python train.py --head_dim=64 --norm_place="pre" --norm_eps=1e-05 --rope_base=10000.0 --parallel_block=false --init="normal" --init_std_up=0.0586 --init_std_down=0.0586 --lr_head=0.00672 --schedule="wsd" --decay_shape="cos" --batch_tokens=32768 --doc_mask=true --train_tokens=326000000 --dataset="wikipedia_en"
Each number is 500 + 25 x the weight over its row's rms, rounded and kept within 0 to 999. Layers, rows and columns count from 0. Numbers have three digits each. The size before them is the row's rms in percent of the matrix's.

# layer 5 MLP gate, 704x256, rms 0.0587, rows 173-206, columns 128-191
092:494498478541522493526558498477468502504502473473512505489488505479523548532487532522532515530482512531463475496462462480488489558494506518506489515526504502523480475471510485490521513467536496
092:450490510495511471492488493538509552522493477499469540547473494481479508508483506474485503522523529500488478510540475526513518485540517540501581528490512542433552516506491488502496516499531483
096:480494510474461498514506523465517499467535479492537466452516466493487496529473490507464490450513460497526500454502515466537495503473558543507514485575502471543502435500550468496526451495456460
097:501480458510489492482488508486475487504498462512479471471526477502518478473459553518541466489521541522520494471474468507484544536506516504547470489518522499510445514490481479488488481492495530
098:474512518508465537468488511501541532488449499480497493468472459486521485484472472481535532473461508513493442495469512513510508518509499573520537508507567500505496479527505479499489489509544495
108:448509496534477505482480535514497519504471496521492519473504453478537464512528526525489532467491481574501528475527462537477508497490464547470494484521516488514512448492489495502490505561562441
098:508507507506481505532485490493480492546487564484499495492512487465505481500519492528488510478490470476473526509513492504461477446459515543489479491507508483465518458524510549559516490465520535
100:463494517495499514478477530536504519511522473491528482495451480492520503521523478488494513469478487511552501470520456504483509545458515516448485509477492483538510452484491526526521518519485515
093:534519488515555522508503463474499538499484514470501509477534500486448471510442517476481461532483463488506531467506533487553456490500527504505521466496475508516457484484511474475463540477499537
107:497557491493460528472460501538493510498507514542516486492475495455523487490484517505509496467485531555499485511500475485492496481462519507497519523503532507530538480502531505496443470524462474
104:534503528456493486457495462524528455481515459474514532535455461495497484464494484499443498478518548471485488520540485499473513499517469538511505529468479476482494483495487497510513535481493531
099:465509492523515533464519525494496478573520522515477494496548474504497521465497459456495492503483503511539489490459493495523512462545509509522481556491498532469505544489471492508533507507523498
104:535511500529523465532471528483529488499493496514504520485536498521527507538512504557533519499518457480496515535484501519460508507513490542512476491485505481567505494546482512541536522506517517
093:476511468474523512541498448482491505486530494525486533517508512489475494474526466514548507546498458464520497535559535544481501482512521476539449532490466529483506531483477491514476475490509531
113:544495523525502489495544499523484541500493527494485517496500478454492505484503483521537533520520510495541478547520501536505537482479475519515485507485529508555536505496440489469507495472489538
103:566508447536522475492506504521539490535440498459502512463485526503492543505498494501498549532505494468526472564512512513517509475507514480550551501467534498493489451522524525515500530498539520
103:565458477494495484517481515501509520486513506514523492552464496547498500528484459493509550462537471514492564480466485526491505532502501470493476500515555469520502478551547543532524493466529518
093:483500474477415533488525485543491502505522520520524429559518468489497486519520510492481504463538517530553512486506488488503523533455492554496500512514503505510487496497555489519468503477516475
108:523483516491462486484462515545538504517493524450486474519500492522482500502491480539515541446501508494507533488552479538475498545537486472460494514564496489512524513473526537502549513504492476
099:475509466500484454497465490513521523488458530507479481522500516520514529508554514494494556481490470517499450488453542477500519496467472526512538517491508476510484533539492522454499519484510486
098:522530490485508492541488497504511510514489520472496547513468452549512559516504507517508522499522478510489488498510473528505496525543537511524518491487508511540496483432501519464475505468477486
106:469493484509501466499483479531509517490506513488527510508491480523500487516543488485456523466533465483465480480478466521511485472469466514545488544512535482497488511486494527489508512532501522
104:477509455485481488472447528476485493505486513502517545481506481491564516524531482486488510457516501486485502486535519513509480460497507503532487486533519511482513514487490525522497526552498503
108:542488482473470495504499558516481487462498493508535451483448490467521501498491494487535525475500528507487501506513533476449509482508505475539492519523552493474513497434545510506491532487523487
094:507506524540478493443442502491512464522532505512493455515503512498545487512479462538481496537510499493485517461492500465517516478524464530485491522495504468461482491495471509479491509508474465
105:513481495489517496536483471490496478502505457512473475517513484508496507481482477464492516474543490520492458533484517494519476489487503462527489470486483503509525506508503509516502528523483514
097:478521468464490517495467500534520436507506479491549502517500478471509527477557506463486507492528489512487479532483475499513509506536482500535531521573485491500505525505457501491492483519508516
101:522473508502484475481490506517472511551476485484502501491525510499481540498516471457449513486488473531474488439499498497466499488489519549459530530510480465494501509491484530525501481508487528
096:509460520478468453456535510500477519537477537497484459442478439492483505482508487471478475521469498487523493487499493541493486498524479496475522553475507455510514505506512534548505529566499467
098:487508478527502526503503488455493541484530486478525518500494493526542494512503510527546495514522514549558502486488466517521525489487471493501485500495477505500476443505502507462500522513484512
098:511525478545487472480523495544501501501510503522500506451536486501485479496463472511544487498496490517556471493488478517577531566488496568526481534529566515462493509482536490523498479483520525
102:547522498552476450499481545499476522505458475511490513536502494503516547527493503500535549476499420501479542475503458533498537476503512514470465500503500484567459483503503521518469492503526475
099:548520484513508519522508506479487487455470483490527475530504470517491486473508480513512519510512450521495481533475510479502512480531464493519495494528569517479553458511490510484515518493486564
095:465520500464477508516503506533515459503514485542519518555496531456517470537509503496468488491456482512473466438551506504484515446498510488475503520500497487519525475493524486495504532514510516
# layer 5 MLP up, 704x256, rms 0.0581, rows 173-205, columns 128-191
094:458491546507502513458482521474467510515546509538508512466463485487500504491501494504479486483476541536487517470511529494504495465433531507509482450504541510474548517512534488487523482517470467
097:493508483486501513508525492543471501485533494452514524478528466518549484543525492531501451452489482465490515487489471502509508486501474545524479473516517486524474498494500541501449500426479461
090:530522550521473490492451515531463535506486491517508488527500537516478521435510479492452510551452491496520507506522491506495467502529505505475514500461531492483491524491462500524505521518532534
100:487556480457497465506498502518490496537481494487501472546490483500489416476545487520502522544479497462490493567540517464493494505475504489492487510499532472530525504487516532509544482505487458
100:472509526504469544513542502483498465545487507488497499487523462517463500522540504514487508531498520511502498511522459512489450511512504546481445529519478537439486500491494503516535512534490510
108:454553457468489539476489501519523510509556558504517504479474495550514494490507520495498496470469477473478480427519512499519516479508530463494493464542454482484538497509493434548468485503485503
102:496488496439480519475505498539482556473554437531479505471506498511486542522510502498526515485528544505511479479500450504489536521476484522542499517492502520502479525481477499489494483499505521
100:551528493458525495512508533503516487513498546523466505486453526487474492504497518473521449493498526501498480509503498496560504470521535474513505491512540457510495528479547489482488523515536517
097:551490472507458538499469505533477486516513549453493513497549525516549511531478480488545474476498512485483484518530500528483477524489505536511512504488506492499512508532496518499502489485509553
101:487483526486544514514506502522540509484499480440538492442467525511469518524453530502506493510497477492521496516453540525475521501517471473514512479504485528497512527545483515497455484473524492
100:521456504508455484460508514519454537510524504512499527501490495473503507520505476515487507511452526487551501486580534547499507495491481511497540479550526517535500494502493526515503464498500462
101:513481529508460448524542505561552528450460490493513484486498497488491486511548505531517532503508506483470474495516525553445524524483499486526484499472509503487486463470505479544479565479519475
112:501469446502511547512482443468527495530480495521509505486533498442500512502516494512491479497486478495475497469511464536505514465516489502505504480532462546542513544481463530514487500483529494
095:479484543506499497520515454469455434495519472495526493526500488495469514481503468462475505476446510506507460468531508471486470477479523554484512499516508515499500458490476479514495503508494461
106:487493480523510479491475507507475503527483507502512511509508506471499543472481466499503462483474471527512525500499475493458493492529494480465497517486457511484477487525506495496477507507472512
109:500506494499515476545510515511475530478506489493458462514535462559528520529568513519469516483450533512493508452425537484482479504497491477491449517513462495529499544476507494512462497469498518
104:511524498433499505479503517475502517496514505483458501498478503483502508465510497468536483501509523533506565520488473531515512489525469486495477500474496483498466506508541476520526518482511529
103:507489502450476477537535499523444516528534534524469489549468504474487480514530478489504498513532497552503545495507494459491469481497520476486501509482528498467459466484532483528490500479498440
109:514463460456498494530511507459440499548523486535447507467527501514492491506523546469484499491533468489511523465453525468463515446475445522540458501430467517528515548519506483522501488535537511
094:500501511510514519518506473469507448487522485498503529489487494510493499477463469475493488501527533498467511470531544507478509504495551479474492502538455465479511497476494519479442555470476514
104:490520472495481515484481480517520521480478479467492478525525446477447530490470514478540508505530505514477418496496557494509485532530549527484522497496522490498467500476472499466525436493492501
106:567510503467489531497508510517515502496476461457536519452520528482538523505470496523482492504469507468502493493509516457475489476520509506491490525488462492489474499491489503550549483479561418
110:517475470483497500472499485518472528466470513482521509472520502492488543488496510501591505501475514535502481494507524481527468478528532497525472460511508533494487464537498498522471444515481532
101:484509493523494492491471498511482483468489521465552548484507484498492503502498479451493541519494524511474519465504508516503498486500491508488517548549471509478540456512503498499499548496499488
098:485469458517467539521440521510502493486547522470510513510508536450503521496469513511504508500495499515502480465507501510480494543489478482489512513526459483483487456534500510496493455518492506
106:526543542501496477482479529515496553460504436497487479508509507474487540495516550528501487464487472535479474479501527512555505497537539466476524517499526524515510512503532477491495442467492465
097:436528541528487460476473483468434493517490517541502493514495460480476528473491498460524523530449443477511526516500470512526522542506511480468508516482477522486429476524510521484505474501493556
102:471461498480478480464486552529498511453528437503525522450494478475535481490504500532520500467514523476521545471507481506477470527490512554514489500509455491567510461508509526531526503524492492
093:529497515525533455490501506515500513502515492509495509446472433499480530479531503493513543475477490513509503539508507517520479490487495543521527517508483535506557555499537466513542517500513491
099:481478511497547493509527514491572453539506526460487488530442513489507525502529454527476476499524491500505495520455469505452507486510481485450491536509525486561449534505545526507523488494503493
101:481499486511506491477464495464496463503484499480480482504492483500491514556510524494471500486500506447484508494451548498477495491525460480517481486481490470542446490526499501501500536509473538
105:498486511546497518478502522476499509504512483487511517485509481443514455489470480497521482518515512502524466477512504507522512477513520518497513466524473499439536462468466516518494495558463515
098:528572461498481542488474536500513541542468517477509543498500498478475519475509464509485496551514491488495461492475519520494508494530508479497499482498530572510498496512466487494493466475544479
# layer 5 MLP down (transposed), 704x256, rms 0.0586, rows 173-205, columns 128-191
093:515517462466497500529457518479503508484484516473517485500523484524456497484494487479506515452508477465532457509519534479488513487567467486468558524479487510516525479505489535514474467520547523
091:464496511513527477523479474497541536469465482523519496527484504478446516513484541452489489529508508503494451534492509512516516498490504511514563537484464542431508515489509503502519531503537506
093:539479435491524487478507483491533514498519503487503487499496478486497459532505472509542471487516498548499470509479506514486551492485515483554464475532507514477511499443537522480504464505496473
100:491508515519478489556476538512520508464518482514485515467451477538490506475469528487491501480483519498475488444468500521491513499512528478471496502517502500503459512506487460514472496495432527
099:472504518494526524497517499498510534468495469486488462512515506501503474509458495499513489517480495485507505513472509532537522512467526543507490525485491482526503527520508492499515479493503509
109:523506458514482490498513509495493522465538509529506490485492522472526489509487491484520517504535540486506451515530479495521480511497526530507501478498505501499483545531483481553480490506467462
102:492493538490508498524489500511485503521525504465516496492483505511488518547504513558475506466455451472494493506520454520436492469496485563527492477444523486505496469549526534528511490456496543
097:533517510472503476530497495515493505539514525498533507557433540479466447480456506485492468480508505459538501488483477456505510455466524492484461486456501488519520490512476537536466521471484501
097:457515541510529489514484488485519528484525457565515483499483504484487493495514508512464541510502455535468519488501528487541516451533497488461508537505490506463474488525501478506519501531509434
101:530450539464472453509467506484531493502532510529490502482478481516474513495509532468455555502507517476455496485487488525484508506512498504537511543464513513493516462494472504512504539478505536
100:511471526504496451514514453520464498529464536484471517479508475503486511440518500410487485502493518515486462491524505529504537524475496565466516532458488493495543475501514496507525517454507504
096:494523479518535497520488521485480490528482491486484495500479495485482493500507512460488515488479489564518492466477478466481512503465503477500500538522534459505468495500487520521512462478476530
112:491513576477504508467487458521479487517535507506510503472527524476493487558508480491518499445537506495484512521461511499512498484502538464485472467499495556530507473470453516480503488477509483
097:514505452490523491454482509517491511488499556468488514491469512502505499521514485514505501504529488508469551503455463542518539522515509515494460478466489487495459484494497479468515502491489499
101:521491549502469512521543517486513472517493467466515516491514484492484463499501476513481521528550570507466485517517487535484499492472510479492475492510515499495505505508451526486508448467479524
111:518507473538511492494507474544485513504474515449508463522490464549508516492493526516505566527498532476515493462535507489496527490523492495531523521500500520488538461483490500495504516497487540
108:498501525510504477494506524522485477512512477535441527567520511509518520457510457469505496492462460496541465462467503477477475538528479498514499511503491496459529477495533469516504506520520499
099:467510521537570489538477520468476500537528536511487545464470545504513543491487488492510514505480483501503534530492488488481494478513511443505482493484517499467493476504493527472505513501468485
109:501525466475503522497538507503475505473497531473562504516535517521533437450451483543510514458527551477468481491501503533518539537485505452508474494501501540535513506487509549501519467518445465
093:480535516548481521500502499487518494517481487460519491505502523472512535526524487487493556479444489501521481536468519472527488518511497529478479460445502518506503525492478515518522461531506543
104:497484492510504512477506540502510492472490490527476465455512482439506496473501504438534494522527519473463457470535555460500502509444525491498492512522520499456503487546494516501562468526539498
103:511494544492502474498484524453491498448517502488510521493484482532511508469494508499499530494517473448454514476484460486509478479501495513515456515476474497523479500549495512538488464497531482
112:572503510485522495507520485568490516490492558523497474478485553492469509479516486472547535532514508539497494486534503465499495509479525487498467532507515490544475491504498505505486451485467515
104:462526494528493499513526483511544493510495458467513539512478495508514529455473528513472527472497488489509499530503519483477521521481481495488514492507521477500509509512467544489467469513510444
098:499527531487565523492558504487486518529472483543510489547529482535545488499492498488516496510523512481530539539481536500489521490501526494510494461522559533507474526516486451507492500515504511
104:500491485469499510476494508500502494529563478469476484535488488537512533467509462505479504527538484519499522478518491480551443530485491456517511475462477512497522511450510477509500533511520503
098:516519462507523481483468505502533487451502503497538483521517497460518505495568531522514526494522472529437463535491530508487488472516505483475533510547521442521533513508484513495532458492514530
102:481490492554480487484510510531473481523499536499492477495502492502489534506516477457482493494514490536461491470470528488518520485514528482512556527526497457478519530475483464473509501505514526
094:464519444490469522522509512539523496467510475513482516483488538531508448519508496526493479458481552484503470462484496535475498483477520463457498496476500499486465491496519534506474500516505507
096:504514502524543476516457495459480513517502504520512528463436518514515524519532516515539474531493472541545486498491504518523499475486481498487500471503451503491493477499493499478479528512514505
098:518468472505472491470497477510492497485528474500493498507499503493481500508474476473535449522529438512522533474487506511556492508504486522501482508490569481488493485509454516542511451495472488
104:503524492540456502476491555462536469505493464516514469498534510505487485519444488507481532499488504519551490461535454482478507516488495529538472500544497482481516539458465528484506528551488534
102:514538486506519443484485516464492519466460464474549472499467471483507495500454515508481495508521463520509514490477507473479435465525486512525486491480520498548525482490498509507471500469518507